From a checkpoint of a small transformer trained on Wikipedia.
Size: 8 layers, width 192.
Each number is 128 + 24 x the weight over its row's rms, rounded and kept within 0 to 255. Layers, rows and columns count from 0. The size above them is the row's rms in percent of the matrix's.

# layer 2 MLP down (transposed), 768x192, rms 0.247, rows 228-259, columns 96-143
size [107 115 106 100  91 105 100 102 111  82  99 101 102  91 106  96 111 106 111 113 101  93 107 100  24 111  99  98 107 109 103 107]
[[158 128 150 114 117 158 133  99  69 152  96 130 148  90  88 113 101  99  89 125 136 109 180 138 123 134 113 180 160 143  98 136 149 121  81 120 116 109 149 174 162  62 109 148 151 146 111 122]
 [137 146 146 160 144 103 107 107 126 136  99 142 151 104 148 132 148 135 120 143 108 150 156 112 139 112  89 126 166 143  83 116 165 140 131 143 148  69 167 143  77 137  93 129 132 154 103 128]
 [ 86 122 144 123 145 130 127 144 147 152 124 132 132  88 107 153 137 101 145  98 114 140  74 110 134 162 149 131 170  78 105  82 140 135 118 114 119 131  95 133  89 144 128 106 115 144 135 141]
 [117 131 128 154 112 179  76 134 131 134 131 164 139 107 152 134 124 127 179 126 103 139 108 108 143  83 157 106 135 139 152 157 133 113 143 123 109 141 150 118 106 113  97 129 115 129 113 136]
 [134 139 103 125 149  66 121 117 149 156 120 133  91 140 117 153 106 124 116 113 142 137 108 130 109 107  96 144 121 108 150 104 119 127 152 136 148 132 148 116  88 134 101 115 142 161 137 135]
 [142 134 140 142 128 110 150 118 179 113  88 126 124 135 133  90 164  89 135 103 138 109  82 152 141 128 149 110 151  79 142 143 115 148 137  98 131 136 156  92 123 127 176  95 128 165 128 139]
 [125 107 128  77 105 118 160 131 129 125 142 119 118  89 144 140 143 114 150 145  87 134 139 142 121 126 111  96 104 146 111  74 134 106 162  69 129 157 152 138 119  91 165 125 124 133  93 156]
 [101 135 126 121 143 117 103 127 149 135 178 135  97 128 171  96 105 117 103 129  82 148  97 160  79 162 102 127 105 135  85 114 106 151  75 108 144 109 106 151 112 161 132 136 153 131  94 118]
 [113 132 128 139 131 132 128 143 117 157 152 119 114  99 111 146 141 152 149 102  74 105 114 178 117 120 115 143 154 106 109 150  83 117 117 122 158 128 152 132 137 137 100 117  98 130 137 159]
 [ 99 124 134 118 126  77 126 172 103 119 120 144 126 124 127 113  91 111 156 143 145 104 176 111  82 105 129 122 111  92 107 131 128 130  86 113 142 116 136 122  59 136 131 145 148 113 138  73]
 [160 160 122 121 157 131 131 133 103  94 126 108 143 130 127 144 120 141  92 137 152 127  99 105 101 107 121 145 147 147 124 147 140 127 111  77 143  87 160  99 164 126 105 125 154 144 126 148]
 [128 150 147  96 136 142 113 109 133 136  93 127 111 113 154 122 162 114 105 164 137 147 159 129 136  96 117 122  82 145 138 147 115 130 134 141 156  84 150 117 130 143 166 136 111 116 168 127]
 [143 143 144  77 172 136 178 161 134 154 132 122 138 161  98 111 103 147 129 105 139  97 142 147 137 111 100 124 156 166 179 179 144  83 142 135 139 173 110 144  99 115 153  97 116 122 102 141]
 [152 165 123  87 123 124 153 127 164 138 111 138 112 135  99 142  87 105 119 115 158  99 139 120  91 121 115 110 142 166  91  99 156 120 137 146 130 122 131 136 143  93 110 117 148 128  79  96]
 [130 147 156 113 109 105 139 123 125 133 136 159  94 115  67 133 136  80 136  99 146  68 138 144 174 132 108 142 123 120 103 128  74 129  98 145 150 111 132 140 145 129 125 138  83 136 105 133]
 [106 118 140 106 148  94 134  99 117 176 117 143  91 114 153 114 153 106 114 142 136 122 100 113 133 122 113 111 153 127 110 103 142  99 132 118 164  64 177 139 142 139 144 134 152 149 133 133]
 [132 100 117 101 128 138 149 142 134  87 132 126 144 122 130 184 125  67 158 149 118 119 171 168 139 115 142 131 134 121 152 172 126 158 121 110 147 130 136 112 140 159  77  88 116 159 130 123]
 [104 142  83 132 151 144 113 108  55 191 146 113  99 118 150 116 133 147 109 116 101 172 155 126 150 128 136 150 150 118 152 136  94 145 120 126 174 122 120 119 137 104 114 115 104 102 114 131]
 [170 161 133 109 143 117 107 135 128 118 117 146 124 123 143 131 113 109  97 149 117 141 124 153 125 137 130  86 128 102 148  90 121 158 121 122 108 106 116 111 120 133 156 120 157 109 134  95]
 [ 96 129 105 111 131  82  91 148  92 106 118 163 133  82 112 170 106 120 166 171 127 104 140 187 111 116 160 120 137 117 159  76  80 139 181 121 137 123 116 111 104 128 124 129 118 100 108 144]
 [127 109  95 119 106 169 144 160  74 103 140 131 120 122 117 133  95 144 140 172 158  98 140 125 110 170 139 132 120  85 134 106 107 133  98 139 145 166 118 138 115 156 157 114 143 129 138 139]
 [124 105 106 128 126 118  81 120 167 134 132 152 155 121 122 140  95 107 125 102 157 130 123 159  97 137 131 145  95 115 160 127 143 149 136 142 110 125 109 112 126  91 148 122 166 131 122 155]
 [ 76 145 118 132 143 119  74 171 107 113 158 128 106 121 131 125 153 122 142  72 101 145 158 123 145 101 110 176 145 111 116  88 105 114 147 128 148 127 134  99 132  93 129 150 160 131 134  96]
 [ 62 107 159 102 145 117 140 139 118 151 102 113  99 118 107 102 177 124 141 135  92 112 109  99 144 145 109 156 150 104 154 120  93 130 133 110 167 172  91  93 153 125 164  92 149 118 173  84]
 [141 117 101 106 130 141 147 121 138 116 159  78  96 160 127  91  51  89 121  71 113  92 154 135 177 112 128 152 127 146 119 144 107  85 127 136 146  79 136 126 133 124  98 112 114  86 152  68]
 [157  76 127 161 161  76  98 122 142 118 109 129  98 138  97 120 135 143 168 132 104 147 178 126 112 125 135 165 140  94 133 140 146 163 107 126  93 136 176 149 122 142 160 170 159  89  87 114]
 [134 157 138 108 131 108 108 124 133 143 104 119 114 107  76 159  73  92 120 121 115 121  63 111 142  97 160 151 126 128 123 152 151 142 127 124 169 129 131 163 156 158 134  76 130 170 144 136]
 [127 176  93 143 119 125 172 130 145 155 152  88 149 128 112 145  98 160 147 138 129  91 117 110 106 111 133  70 109 127 168 162 117 103  98  97 140 123 130 129  96 133 123 132 140  92 134 129]
 [147 111 132 135 136 118 117 142  93 174 143 158 140 120 145 141 164 140 161 147 155 162 108 157 144 110 118 175 115 127 105 114 142  92 136 124 143 154 169 118 121 150 112 122 126 123  98 114]
 [128 132 122 126 118 106 107 118 105 119 131 126 164 121 111 109 170 123 148 131 180 190 136 165 144 115  86 122 153 136 125 109 112 112 114 100 135 139 124 129 138 107 117 119 141 148  92 108]
 [117 100 105 132 134 175 101 111 136 140 149 126 125 132 111 111  93 152 138  95 118 119 144 124 128  99 132 158 148 130 137 157 141 114 114 112 148 145 107 102 129 131  97  65 161  99 129 176]
 [141 131 154 147 153 148 154 173 144 107 159 110 111  98  89 121 125 126 149  88 131  90  97 174 145 133 104  82 103 133 109 150 137 116 157 123 120 116 128 129 148  85 119 128 113 146 130 148]]
# layer 2 MLP up, 768x192, rms 0.167, rows 229-260, columns 96-143
size [117 120 108  98 111 100 103  98  90  83  95 108  99  98  94 114 105 106 113  96  94 100  93  25 106  92 105 111 108 108 107  96]
[[126 153 173 116  91 120 119  79 189 160  92 154 106 131 114 115 171 150 153 145 128 177 146 128 138 117 114 144 142 153 125 145 130  93 146 157 102 127 173 134 116 146 114 126 124 109  99 111]
 [ 96  87 133  89  84 136 121 101 164 125 118 133 133 127 136 110 155 128 101 155 158 117  92 152 174 113  95 140 145 124 128 158 131 115 185 128 130  67 158 138 163 139 147 103 121 146 158  92]
 [116 137 103 136 134 142 106  82 145 122 129 113 145 131 131 146 177 113 110 144 153 129 114 138 141 112 170 118 127 101 161  92 106 212 136 114 132 145 122 104 126 101 183 100 117 110 113 157]
 [112 136 115 107 177 124 137 160  93 161 158 131 127 127 130 124 135 157 156 118 145 149 148 105  99 154 110 141 132 126 145 170 161  95 129 103 113  86 129 104 153 157 103 109 104 114 167 134]
 [109 160 151 200 107 146 137 124 171 122 142 139 136 122 143 176 127 116 140 113 113 108 124 104  92 141 142 139 162  87 115 155 143 192  92 118  99 120 144 115 120 130 135 108 109 173  85 112]
 [145 136 111 111 125 135 149 124 104  95  95 134 123 149 146 109 138 160  76 164 110 140 124  98 106 140 105 147  91 102  95 123  93  98 149 153 143 145 135 117 166  90 122 110  96 133 123 108]
 [127 147 147 112  99 139 175 127 133 139 171 164 164 111 125 135 114 121 153 171 118 145 127 109 141 108 123 149 150 144 145 167 104 125 131 155  90 112 100 133 114 128 134  98  76 130 100 146]
 [114 135 130 114 125 153 125  77 171 129 102 108 139 125 132 108 117 169  89 133 142  89 100 145 144  64 108 110 109 112 108 163  96 128 115 127 108 106 149 148 126 109 145 133 150 130  91 127]
 [128 122 140 141 175 160 137 119 110 103 147 150 133 142 116 100 133 154 110 127 121 123 101 151 166 132  83 115 138 149 100 161 152  91 120 146 117 112 129 145 131 133 120 163 138 144 137  99]
 [144 174 191 132 121 107 129 130 126  93 137 117 123 120  99 110 145 129 110 112 141 142 129 133 139 156 132 142 145 111 179 136 186 135 148 136 121 130 143  95 137 128 135 133 145 175 135 124]
 [109 134 174  69 124 160 116 126 124 165 143 129 132 127 168 133 128 122 128 130 140 148 158 109 151 186 130 173 119 116 120 120 123 108 153 159 119 135 123 119 126 119 144 125  89 136 114 170]
 [109 126 153 159  81 143  94 121 143 136  93 134 109 132  85 149 152 135 119  96 131 110 100 147 111 146  99 119  98 101 141 147 122 150 150 149 137  97 167 163 118 100  67 105 145  85 130 131]
 [116 124  95 197 124 122 165 125 151 158 174 133 153 163 121 100 136 127 130 125 132 135 139 170 179 139 110 148 153 119 152  97 144 235 111 114 155  91 145 122 143 155 133 161 104 125 101 132]
 [101 121 104 109 102 155 117 146 157 166  70 129 129  97  88 158 100 153 133 117 133 135 165 100 134 194 125 121 129 105 120 110 142 174 174 147 146 144 131 145  82 147 140 151 130 127 173 143]
 [145 122 131 149 112 127 165 177 111 116 136 100 137 164 128 105 158 126 130 111  96 135 123 178 151 162 136 149 142 128 161 106 149 127  93 124  92 114 148  85 104  93 104  94 166 145 124 120]
 [119 127 141 102 120 163 154 163 127 125  92 110 149 152 146  91 119 186 121 134 159 112 165 142 163 117 141 166 103 138 118 127 127 180 124 162 132 137 122 147 131 144  82  93 135 137 142 126]
 [148 122 200  86 145 129  82 123 139 129 142 125 158 144 165 147 149 156 129 110 166 152  98 112 155 160 131 142 109 132 117 125 117 147 133 147 168 156 161 136 148 140 125 127 182  83 112 152]
 [157 179 144 170  96 137 124 138 112 138 121 113 134 129 128 126 126 137 137 105 135 114 131 121 145 145 153 108 139 102  84 123 190 145 123 119 104  85 134 103  71 118 121 123  37 140 129 115]
 [166 139  98 128 108  95 109 120 102  77 107 129 152 149 118 138 139 164 123 178 151  97 120 137 107  97 122 130 120 115 125 110 123 124 137 146 103 135 124 124 125 138 122 134  69 113 134 148]
 [123 139 149 121  93 131 125  90  85 145 137 158 143  94 123 158 123 116 109 146 136 164 119 149 135 191 130 188 109 183 134 114 156 109 126 134  84 124 137 101 137  84 125 134 172 136 163 134]
 [138 140 156 126 154 131 136 132 105 167 113 145 149 148 109 160 137 120 125 124 139 125 145  89 113 118 103 124 145 107 148 130 128 145  88  89 147 143 120 133 137 130 130 117 117 120 139 122]
 [138 109 102  95 201 118 136 148 120 150 112 131 131 139 143 153 146 145 129 133  68 143 145 112 137 110 130 118 116  99 161  94 144 127 166 130 108 127 118 142 154 154 127 106 148 130 141 123]
 [137 154 132 109  94 149 132 122 133 123 185 129 148 137 133 108 116 126 143 126 136 145 127  86 101 115 117 127 104 128  96 148 131 148 155 120 137 133 130 121 137 118 145 146 151 158 102  90]
 [119 108  67 173 121 117 134 113 132 114 173 113 139 149  88 116 149 104 120 135 186 126 107 130 115 116 120 140 119 120 130 101 107 135 106 133 140 152 125 116 124 126 137 112  84 132 153 140]
 [138  93 116 131 102  95 135 103 144  96 142 159 176 120 113 117 159 151 127 160 140 100 143 130 132 116 115 129  97 128 122 131 118 140 137 149 109 142 155 107 113 138 116 106 131 103 117 120]
 [135 139 161  91 104 138 141 116 150 163 125 135 148 103 104  99 130 119 105 132 166  94 132 131 142 138 133 146  71 135 120 109 159  86 135 120 114 130 118 119 103 124 154 114 145 153 127 139]
 [159 127 140  78 133  94 162 136 128 149  94 123 158 124 110 147 130 126 101 112 139 122 144 120 150 128  99 138 127 197 146  98 133 146 138 141 103 178 114 107 112 116 115 107 164 152 151 125]
 [120 130 124 132 107 160 155 131 144 155 128 171  64 111 129 110 145 106 123 174 157 152 119 123 135 123 169 166 131  96 134 113 217 104 128 100  83 127  99 141 114 113 123 126  98 121 130 127]
 [ 91 146 159 120  92 140 151 143 174 150 171 151 134 133 123 130 171 146 173 127 142 128 155 152 123 164 120 129 119  96  93 109 182 103 110 162 121 161 114 133 136 134 134 108 128 120 131 124]
 [121 115 149 126 122 120 118 130 136 179 129 150 110 140 118  94 141 180 160 131 140 151 155 132 157 156 133 106 110 108 119 109 141 135 157 158  71 132 135 104 169 103 124  65 144 125 103 137]
 [172 141 115 108 124 152 135 133 112 138 127 114 134 127 123 150 133 106 109  90 121  87 119 122 129 172 161 168 115 123 149 110 142 158  97 166 103 101 125 145 125 100 142 134 122 114 157 147]
 [161 144 158 134 126  88 154  63 118 126  88 158 138 113 107 158 118 145 138 169 102 132 139 145 113 123 136 125 134 155 112 100 177 153 125 112  31 133  95 122 120 140 116  83 170 138  99  92]]